Each number is 50 + 15 x the weight over the matrix's rms, rounded and kept within 0 to 99. Layers, rows and columns count from 0.

# layer 19 MLP gate, 320x128, rms 0.162, rows 295-319, columns 0-127
55 57 62 26 29 55 29 57 45 47 58 39 66 55 60 00 46 34 22 58 40 56 53 42 62 60 48 37 60 36 42 41 47 30 27 83 46 44 48 44 47 34 42 50 41 55 46 68 60 48 41 68 21 70 53 53 87 51 76 66 23 60 30 34 27 47 34 30 23 33 78 35 44 53 60 54 20 29 21 71 42 44 47 52 41 19 33 71 41 34 45 39 63 46 73 40 49 58 45 38 60 58 56 45 45 28 64 47 78 61 44 57 42 59 40 39 66 48 43 71 66 47 40 86 52 43 42 48
54 50 29 51 41 43 71 50 58 56 75 65 62 68 49 40 44 65 29 40 56 36 70 25 50 69 57 26 67 77 47 46 38 63 42 69 45 51 38 58 51 45 41 46 42 38 53 30 56 37 69 13 57 54 42 55 58 55 55 41 39 28 56 46 45 62 52 38 77 59 54 51 29 34 74 48 42 40 40 40 42 47 31 54 84 66 68 89 82 45 60 37 69 50 56 41 61 41 46 37 66 52 54 37 34 52 73 44 70 61 26 32 78 57 40 20 68 35 59 56 45 31 57 41 58 33 51 59
60 40 24 65 53 51 65 44 52 51 57 56 45 34 66 20 54 74 58 46 63 32 47 56 70 44 49 46 57 59 48 41 60 38 49 61 48 65 20 45 44 53 61 81 70 27 42 47 22 73 48 44 52 61 33 63 18 62 51 64 49 70 73 36 60 30 70 36 57 55 68 37 51 15 58 41 56 33 17 58 28 23 37 59 60 64 30 35 75 76 59 43 43 54 63 34 56 66 51 58 57 63 51 26 44 51 49 39 71 15 35 43 58 61 22 51 46 24 35 57 50 40 35 34 61 49 45 67
19 55 56 66 59 43 59 56 30 64 65 74 41 64 80 28 37 43 25 43 55 40 64 56 52 30 39 38 46 34 49 69 56 40 48 57 53 52 27 57 39 49 61 30 54 50 56 58 59 64 80 56 69 52 39 36 59 29 52 39 29 60 69 35 48 44 53 39 28 50 41 49 49 42 68 50 67 58 29 63 23 48 23 60 28 66 44 55 44 22 35 49 41 42 54 40 53 53 74 49 52 28 41 68 72 46 40 48 85 62 31 32 72 64 48 69 51 42 46 59 54 41 84 61 63 53 37 65
28 43 45 39 70 65 67 70 68 83 46 32 78 59 17 45 44 74 50 74 42 36 72 62 40 38 64 29 46 25 44 55 50 72 58 64 42 54 42 36 33 65 36 39 34 55 49 66 32 58 57 48 47 72 47 79 42 59 58 61 14 47 73 46 50 38 71 36 28 20 51 62 52 35 73 63 43 79 48 27 49 56 64 39 51 44 59 56 46 27 47 56 76 08 63 50 49 68 46 53 64 54 47 78 49 57 52 43 70 53 32 61 43 61 34 35 46 62 24 49 47 47 34 37 67 22 33 35
45 90 49 52 38 40 45 75 44 60 40 18 60 55 33 10 39 47 90 08 53 53 34 25 49 37 31 62 39 46 40 46 40 44 31 49 39 66 55 69 60 59 56 43 44 36 62 52 14 40 41 42 26 54 68 36 60 45 54 37 15 44 57 68 53 35 43 54 46 62 37 76 49 52 52 32 56 71 52 65 68 57 33 59 64 53 56 56 57 61 86 39 73 64 65 39 60 60 67 43 67 42 54 55 49 44 57 64 46 34 36 69 57 43 47 40 44 47 32 41 36 43 55 67 66 68 37 42
44 35 48 68 31 43 32 58 18 40 47 44 60 49 78 39 49 59 33 64 48 45 42 44 38 77 40 70 67 87 49 75 49 26 52 47 56 31 84 49 54 29 28 58 57 53 51 50 59 33 52 15 40 52 70 19 44 37 70 28 79 52 50 44 76 54 41 47 54 46 64 55 55 78 84 69 66 62 47 50 64 60 62 69 62 46 32 50 61 46 32 50 75 45 50 45 68 70 50 46 74 44 70 65 74 32 48 59 28 57 32 56 30 53 36 44 47 33 61 71 53 79 56 75 31 43 24 46
62 42 57 49 65 47 42 33 49 54 42 56 62 24 49 39 46 36 46 35 25 47 55 38 39 29 36 35 39 53 53 62 53 38 49 39 52 62 62 62 57 31 37 69 51 95 61 35 60 35 47 59 48 46 59 52 48 73 26 49 55 58 54 37 64 57 71 56 72 41 40 62 51 42 61 46 45 45 22 58 49 50 49 51 66 47 32 69 57 27 20 66 65 63 35 17 33 54 24 57 70 60 26 35 59 39 26 51 49 57 59 34 23 71 39 43 54 47 48 51 28 60 60 73 58 49 65 47
75 67 44 60 65 56 59 45 36 47 59 32 51 61 42 38 58 51 69 37 58 47 56 30 54 45 31 41 47 39 37 35 63 60 65 85 53 74 47 55 72 35 55 56 48 50 68 34 61 35 66 58 66 71 62 71 57 27 47 58 64 61 18 53 40 19 50 55 52 34 42 62 35 65 65 57 76 51 49 70 55 38 52 40 53 63 43 51 40 36 60 45 34 58 14 45 39 37 49 29 19 12 70 52 66 78 74 74 64 38 59 42 53 35 71 39 70 54 65 36 34 41 70 62 57 46 52 51
45 31 25 20 36 45 58 56 43 66 48 63 42 73 73 47 39 27 47 31 56 77 37 27 61 56 40 19 63 28 68 42 35 31 38 61 60 55 30 31 39 30 53 65 67 48 55 59 27 42 68 51 25 73 35 57 61 77 42 47 29 55 50 50 14 43 50 57 62 29 47 22 47 61 67 26 58 53 81 51 57 53 65 46 67 44 59 71 76 36 37 42 41 41 46 46 49 63 47 41 53 45 58 16 22 37 28 21 73 21 52 63 83 51 58 32 54 48 66 34 19 47 42 60 55 54 42 42
38 27 62 46 49 51 30 52 42 41 70 39 68 40 24 08 28 27 45 50 44 44 51 47 41 58 49 67 58 34 69 42 64 43 42 53 56 65 57 72 54 68 68 49 72 50 47 52 39 56 59 58 73 52 31 44 46 70 45 51 71 30 64 70 65 36 39 77 51 58 24 50 54 69 60 34 50 26 51 24 56 60 43 54 75 35 61 37 65 77 44 56 65 61 56 63 46 41 56 38 56 33 38 50 22 55 51 46 48 65 13 56 38 49 57 46 65 39 35 57 56 65 39 46 36 28 47 60
40 54 41 53 35 43 61 60 34 39 49 48 60 50 43 46 68 66 52 63 50 48 70 55 58 69 44 12 50 47 20 43 45 10 35 50 41 38 42 93 51 62 68 58 38 43 75 48 62 42 58 48 44 49 52 49 55 62 74 61 58 26 42 52 60 49 57 66 38 57 40 45 29 66 60 50 48 55 40 57 59 51 68 50 41 38 40 26 76 27 73 55 24 39 43 25 49 31 31 36 46 55 64 48 48 68 28 76 45 24 39 26 61 72 40 42 48 67 65 48 52 27 37 32 52 76 56 46
52 40 81 49 39 64 54 37 75 44 40 55 44 63 69 54 77 40 52 64 45 44 58 37 17 08 28 19 44 28 41 58 49 57 50 68 48 40 34 33 67 58 48 77 67 63 42 59 36 64 68 47 68 30 50 45 71 46 30 53 45 59 49 45 71 26 38 41 47 56 56 33 66 23 55 48 30 64 58 27 50 33 29 60 30 46 52 74 69 51 46 78 57 42 99 23 67 44 41 41 62 59 59 41 75 78 63 72 40 81 60 42 38 52 52 71 40 51 53 36 60 88 44 67 54 47 58 35
62 55 68 79 75 69 48 42 46 69 25 66 48 54 53 28 39 30 59 39 45 62 64 58 50 16 10 46 53 35 23 66 37 59 32 61 47 37 12 56 46 69 44 53 56 66 74 27 41 70 44 39 35 72 39 51 19 32 74 53 65 52 38 31 55 14 48 37 67 43 59 55 74 46 35 73 56 58 80 37 33 34 31 51 42 46 66 64 40 15 42 51 64 52 71 48 45 86 60 51 60 59 70 45 66 44 68 44 54 61 28 50 43 69 71 49 29 63 36 52 38 62 56 58 42 59 19 56
36 44 71 61 54 59 72 36 33 57 52 33 56 43 27 44 57 76 41 35 23 55 85 42 30 84 52 39 49 62 11 28 44 48 30 54 37 70 45 60 26 53 61 58 60 84 46 83 67 54 47 71 36 69 55 49 43 82 55 73 49 97 51 43 57 36 64 59 44 48 44 57 55 33 49 53 34 61 34 40 60 59 58 57 65 64 62 57 60 61 59 46 56 57 58 45 50 54 60 50 48 32 60 35 39 41 13 35 57 43 41 71 63 58 63 45 72 59 38 46 49 94 33 33 36 56 47 63
48 53 70 47 61 62 63 56 52 61 41 63 55 78 40 78 64 17 57 51 13 23 58 75 59 53 52 38 41 51 42 49 40 42 48 68 45 65 38 37 47 61 55 55 54 48 72 66 53 64 17 29 52 51 29 44 60 60 62 47 68 58 45 69 83 49 40 75 25 46 40 53 42 27 65 40 37 31 51 38 45 61 56 45 57 42 68 68 35 75 54 57 54 52 80 55 29 53 18 66 57 49 43 39 56 42 53 77 34 42 40 39 54 36 22 70 42 71 26 57 45 54 53 50 61 55 70 36
69 68 57 42 48 75 57 33 42 36 44 54 55 35 36 56 45 51 66 41 68 51 69 25 49 71 48 69 77 45 21 45 40 24 61 56 91 67 17 58 60 67 48 34 63 59 46 30 31 55 52 49 50 54 71 41 64 61 70 27 30 82 28 45 38 64 39 53 44 45 53 63 68 31 67 63 42 45 61 20 43 58 59 45 62 53 58 67 29 50 49 27 75 64 66 36 67 68 83 87 43 41 41 71 44 53 52 55 45 48 39 50 77 54 12 66 27 55 25 45 58 51 33 17 41 29 34 72
52 70 44 61 56 66 62 59 33 55 32 34 42 45 58 62 42 37 61 33 54 45 65 45 74 50 30 28 69 87 68 17 21 62 48 42 40 78 94 49 43 73 55 48 65 85 36 59 16 42 59 55 53 39 50 37 62 75 27 46 66 32 24 54 79 51 57 30 57 54 73 40 51 56 61 49 65 76 44 41 50 28 31 31 50 56 61 51 38 38 64 45 48 50 63 52 23 52 53 51 79 79 62 89 40 44 39 56 39 24 47 39 10 42 45 54 68 71 27 28 55 47 43 48 56 48 42 55
39 39 50 29 28 58 42 59 46 47 54 56 57 62 36 56 54 37 47 29 33 57 49 63 67 47 47 55 66 33 43 52 47 19 64 49 38 69 52 51 49 51 66 63 30 71 61 36 75 59 51 48 34 58 39 47 24 64 54 24 59 40 46 44 60 64 65 70 41 18 41 47 55 57 41 49 60 29 40 62 67 45 27 33 56 46 37 62 57 32 42 04 33 32 72 61 36 65 55 41 63 54 64 34 80 43 45 45 44 34 41 33 68 71 60 70 62 49 21 66 39 58 51 47 44 82 50 56
47 12 46 67 38 58 64 77 53 60 38 37 71 31 53 51 64 51 42 59 74 45 29 51 26 52 48 47 47 39 30 60 45 50 39 74 42 59 34 54 45 48 38 39 61 45 84 54 40 50 35 51 55 56 64 56 48 33 80 43 76 62 63 16 67 77 44 37 62 67 66 36 51 54 61 45 65 73 61 41 51 75 41 91 43 46 70 54 51 45 50 29 31 55 66 44 74 22 61 38 62 29 53 62 17 29 39 60 02 43 63 27 60 56 38 58 43 59 72 27 43 45 72 32 39 50 34 56
43 27 75 53 34 48 51 57 71 48 55 35 68 45 65 46 57 76 80 57 43 42 55 66 55 31 59 48 40 66 60 41 60 74 58 69 19 36 74 48 48 48 48 50 78 82 62 39 56 42 67 39 42 34 48 74 69 63 48 59 21 45 15 50 11 60 23 58 30 84 39 70 39 49 65 46 43 74 43 58 42 39 54 56 29 51 25 11 57 54 48 52 48 46 78 58 59 52 80 32 46 58 34 50 35 36 42 38 56 40 32 22 48 71 63 41 54 77 55 67 51 79 40 47 49 45 27 66
54 92 49 40 54 62 58 67 65 48 56 69 67 39 27 54 41 64 44 46 47 45 55 57 73 66 62 41 60 41 59 39 42 59 41 54 32 47 14 41 73 29 53 67 65 40 54 59 54 38 35 57 36 62 48 80 59 39 39 75 51 31 38 43 40 69 40 32 15 54 70 56 55 37 44 42 80 77 54 37 60 47 55 43 49 53 75 61 77 79 52 38 58 44 62 61 71 73 47 64 82 55 67 46 68 37 43 37 33 43 30 78 43 52 56 40 45 67 28 77 46 43 52 72 43 53 36 58
28 47 59 21 18 70 44 75 42 56 45 61 71 65 39 34 40 34 61 34 55 59 74 21 60 54 33 57 46 26 59 55 68 62 32 31 18 50 63 50 46 73 31 40 57 45 47 41 61 55 44 59 36 31 37 47 48 45 48 49 59 36 41 37 37 36 70 60 41 48 52 35 36 54 25 37 60 45 45 63 50 36 46 42 72 22 34 49 68 40 63 65 26 58 29 72 62 49 42 70 44 51 23 29 67 41 57 55 76 29 48 58 69 37 42 62 79 65 29 21 48 48 32 37 31 65 43 41
27 43 57 45 28 71 50 80 55 46 29 35 57 43 61 55 51 44 56 58 22 39 33 38 40 37 61 45 32 57 50 25 24 54 37 40 22 66 26 34 60 60 71 52 67 55 40 38 50 41 70 42 36 54 57 53 50 38 36 50 70 69 53 19 41 47 59 32 73 34 56 46 65 55 39 82 48 60 64 43 71 33 62 88 40 56 61 65 33 25 42 49 46 38 76 27 59 64 31 60 53 23 21 27 33 70 22 56 59 59 35 53 61 47 54 38 28 71 65 61 48 53 67 31 76 55 40 53
72 60 51 49 63 55 70 42 37 51 64 26 80 49 43 30 62 66 42 15 59 50 66 58 39 21 42 51 54 48 35 73 40 57 44 78 53 71 64 57 53 33 46 39 55 47 83 73 48 38 45 70 33 51 36 67 52 39 52 47 74 45 63 35 20 67 32 56 69 49 56 66 80 48 51 29 38 62 49 54 49 40 70 78 63 44 57 52 82 65 72 52 71 29 56 28 53 70 73 51 43 53 52 68 57 58 26 47 44 45 39 22 57 53 54 39 57 24 63 51 46 55 71 32 64 44 35 57